config = dict(
    n_layer=12,
    n_head=8,
    vocab_size=14698,
    norm_eps=1e-05,
    qk_norm=True,
    init_std_up=0.0156,
    init_std_down=0.0,
    schedule='wsd',
    final_lr_fraction=0.05,
    batch_tokens=[32768, 65536, 98304],
    train_tokens=504700000,
)
Each number is 128 + 32 x the weight over its row's rms, rounded and kept within 0 to 255. Layers, rows and columns count from 0. Numbers have three digits each. The size before them is the row's rms in percent of the matrix's.

# layer 6 MLP up, 1344x512, rms 0.191, rows 919-933, columns 320-383
103:120113111118136119144119119175170138171155105133124122138142171113130165120149139091098108119119078195139134152054170117087144163142133157102120082106141168149162058121177094128146128139138149
097:086129124130064088131083113107129131159140106142153135174210221098122125061145134108123166092118091186143164163102050099135102070115110130141160125208127141116115107130084108097119155146136115
102:155099176044070134054127147152116106089087135155100153102081116175210120152134140178183129103103135147130128092089130104174075142139186111096160148155106130119129109130101175081149122076122136
096:086123147103122107151100132143161155080148113071120093105140157106128134159092123088122120147105089115145163091117111131123070175135167164080121131161103164130190149124145103102077112145123223
101:164137128158133116107141186139104091096172164157120149068220087117103124177123110123123141081149179133134129101102136143119143106189147126174140083111118135142094148113108123132173128096148151
101:131086130147128159166197117144077134124087073152150119177109057091146089124131099118113105165095083087101112158141117204154105135118065193126108128105100112219094100156155088052180140133062118
108:160118143111152189143135098076164130071114109107117147078119105053103119111146063159107143096159125128092119146093112194139156083141105042076129147143179093142090143137165118113164126127149174
100:125140126139159111171132042162073150092133130097035075081134189136143179145159136183104084158134162138154082149100120075183107148041100138128135122146128113132215110162131144118091172082164134
098:057160126136162117112146074101140130125159144169123165112120114190157137092128118121103134090154100146139157093115148169119078095186132188122152150117088154102101120130115082094134104147121156
094:123168126063167153151144156193118125112096154152095129098154156131123114154102147119145141145144125131109139154090157155161046165135168166135126155070130108138154131099098174107093094101155141
101:115107127142082161146089156048123134107101156108139135111136149164086154148146034062104066114132140083149130065098166131152181102128076126184094131094159101089124137155130097133144103099191087
103:165135103109122139133117173127138132141144081135135165089151118140145134147129162171126142104111160174202111123117157098117112130148120120133168158122125162156155177138149170126096144102143148
099:213115081119067111108118130097104104171190143143145108112106111106162149157125137161179101144165122120114144108153129091100129098087091132099160183137086109159129089129151146098119110117078086
094:144095139102144113155112147190118156156136131082098101165075119128141097125108155105128123116087165095098059178169181124153143156072157080111208088102102083150206134153061183127126134096176140
097:132093126136128100174134156089151115055155100105150147063074137117126135121030131113092121172060126095135094103179159155125139128185061183140163109160122172141138136149131080105122163141147138
# layer 6 MLP down (transposed), 1344x512, rms 0.0775, rows 919-932, columns 320-383
101:101150162102156091129152099086126129125140145192166119110121092157119076093119174100125106122184146134128108143109123141106120093135074176031102108092152154114143152138139153155132111115158100
102:161099131085144100087123125172112065141070115175121114145094163149103144164120142071109105100116158066104129076136081112127149142116128096157100143131156141120111098108149130139150122163112107
102:114158160086134120159147116084161130148092193213192130089123108142165138137115138108084124109108071121142116181108110071084165083147161141088147040144137113090139103137101133121134057097111112
095:078144103153198150168065129123159146090139143188150100127086118159171108150100161114184081155124163226180134084114088105142095111068175160071064194176143154164136138135093069105144150101120113
103:119166188173109161095101141095139136104134138115124125171099137114126139089132188091151116111113135105086114126136148141133161143075099162142130108157124122111136130093135076119221052169058154
100:073130092089104127062129101188116096089149133162091140155128143085105163072157077154122128129145135143181113229132136151120095121171159108117139100135110121161112139187139094141164128140146151
105:135096130110174098085124093106205113149126115079159108070140118148167174082151067144102118073123156146076136109099138116106142072149069138133112123151132160160148134094102090135142147159107140
102:124133161137120112090158149152093108095163097130139104142122069045152169127141184145109130112043081134123093068121180122132155107223157127147120131160148142103128105129096117124132047155180187
100:104188148122146162102098168089137164121179160151094074122227126201089148087120131184108090118161155126092085112107132102137141121131069130112090156106131126138107111102114121133146125117143112
096:156092125135124128104156075120090087140143138187146085147121113109117079156110205154101107131113126127115096121152152181108127126080148095141154151146150116111147140114116145084081104125077080
099:163200145119124105179119166141162132071104168087122132133130099133052100136144055121139110167150132065122163120116155106156094146108097053095115152101120115124148142137124083176084106137157148
101:160097161090111103196158087108117115174134156125085113184149122150178069131122088129103099157097057093142129134129111159103093146106168170119091124091130118149167112167125113103114109100080091
102:145151199098106168141046134177091093132138086122140116102098150124143098078173128116151061101113111147089106106119104150101103117102095110135193148146153120096146071147120155140099092107173149
101:140122110058114109161140170206128094122190117145123116136109159069136120120164111117139162167193132128098097151098156132125147147169176105155151147118094101166169166128129144069109159175162116
# layer 6 MLP gate, 1344x512, rms 0.182, rows 920-933, columns 320-383
099:078110102144145090137155159125077137125118154099092129061095136113176132168125122131085168194143145179142117136120182149059127103112157106143111132076184099134082124143161120098081112125162132
102:104185128107118088174182149094090146141119095071107136131092130178131117085135193106146084131129079107077086157092154108135142189116197141187164130121115104126085107097122192117117156113112146
095:053082137143053163143176131168197117155176157172162152162133074139098127117104123129067159152065137108143094109083120161111128133152098123062133138066141148126122078141162111161175116103060094
100:113143126144124075167152116133093152091132097157154187085151075162149118159147091114085219134099137083050150159128132152132149083104106094133118118210150165088150138171142142084105158126118119
100:090133103149126154168160132152099058053096150136069126171076164135079144077180106110124112152150114068123091102103124071126118096160103089169146131129148095067090121101153138083124108091161120
101:136196081148111048128139120130120173125129073176134211124085173104146121136146088143157140109135163159091117130128082125110108178168122057113120116161137153143189175175141207127201200116116143
097:095084185143128134104121187147115107152159094151117102084137119118166091149169131144121100130150119119171165074138111121161136110078084096102178132103141089145141098146101152136113127136142113
099:103118083141155121137186118152125142166164173172137128162137184104139081169187121171139157151070136151143113105093136226121142108147120119130134218171123130086153129123136097122095060159147119
096:174183158143107184131112138134098156109101098094128153110144117124143142101115097107154099135117123123111177140102169113179107130151182145144101081164059124132141163074155145118071118056082152
104:078152092116133136147123101079159145144160143115119138139095114183169104159174083077132115137105131102118151088136207118101113119128137057137130083064090074112107105150126110106138150159119096
103:094155151173106126097145119164136128157086156166093087138143106116170130125130108144120147145124124103125081156107184140149111119168084120090137032120141104112129143139166124116142147131151141
108:141095122104049134139139116138138083174119116141123106075167150126107135098076139140140112108128114117119120117150136117140108142087138142087200171091141109128137096185140094100163132137138110
099:180109153144148125156046205146105159119157122154057150130139087143107113122096157189125110151122057084142110078091148134100147132142098163104104242131035123137137154150101126177150126178173051
099:090157122105157107111130120153081103200108169130168186104177102149145150113156112145156163092151103125148106130126129116157091111124176080111145175053101052144180152096143084129116085124099081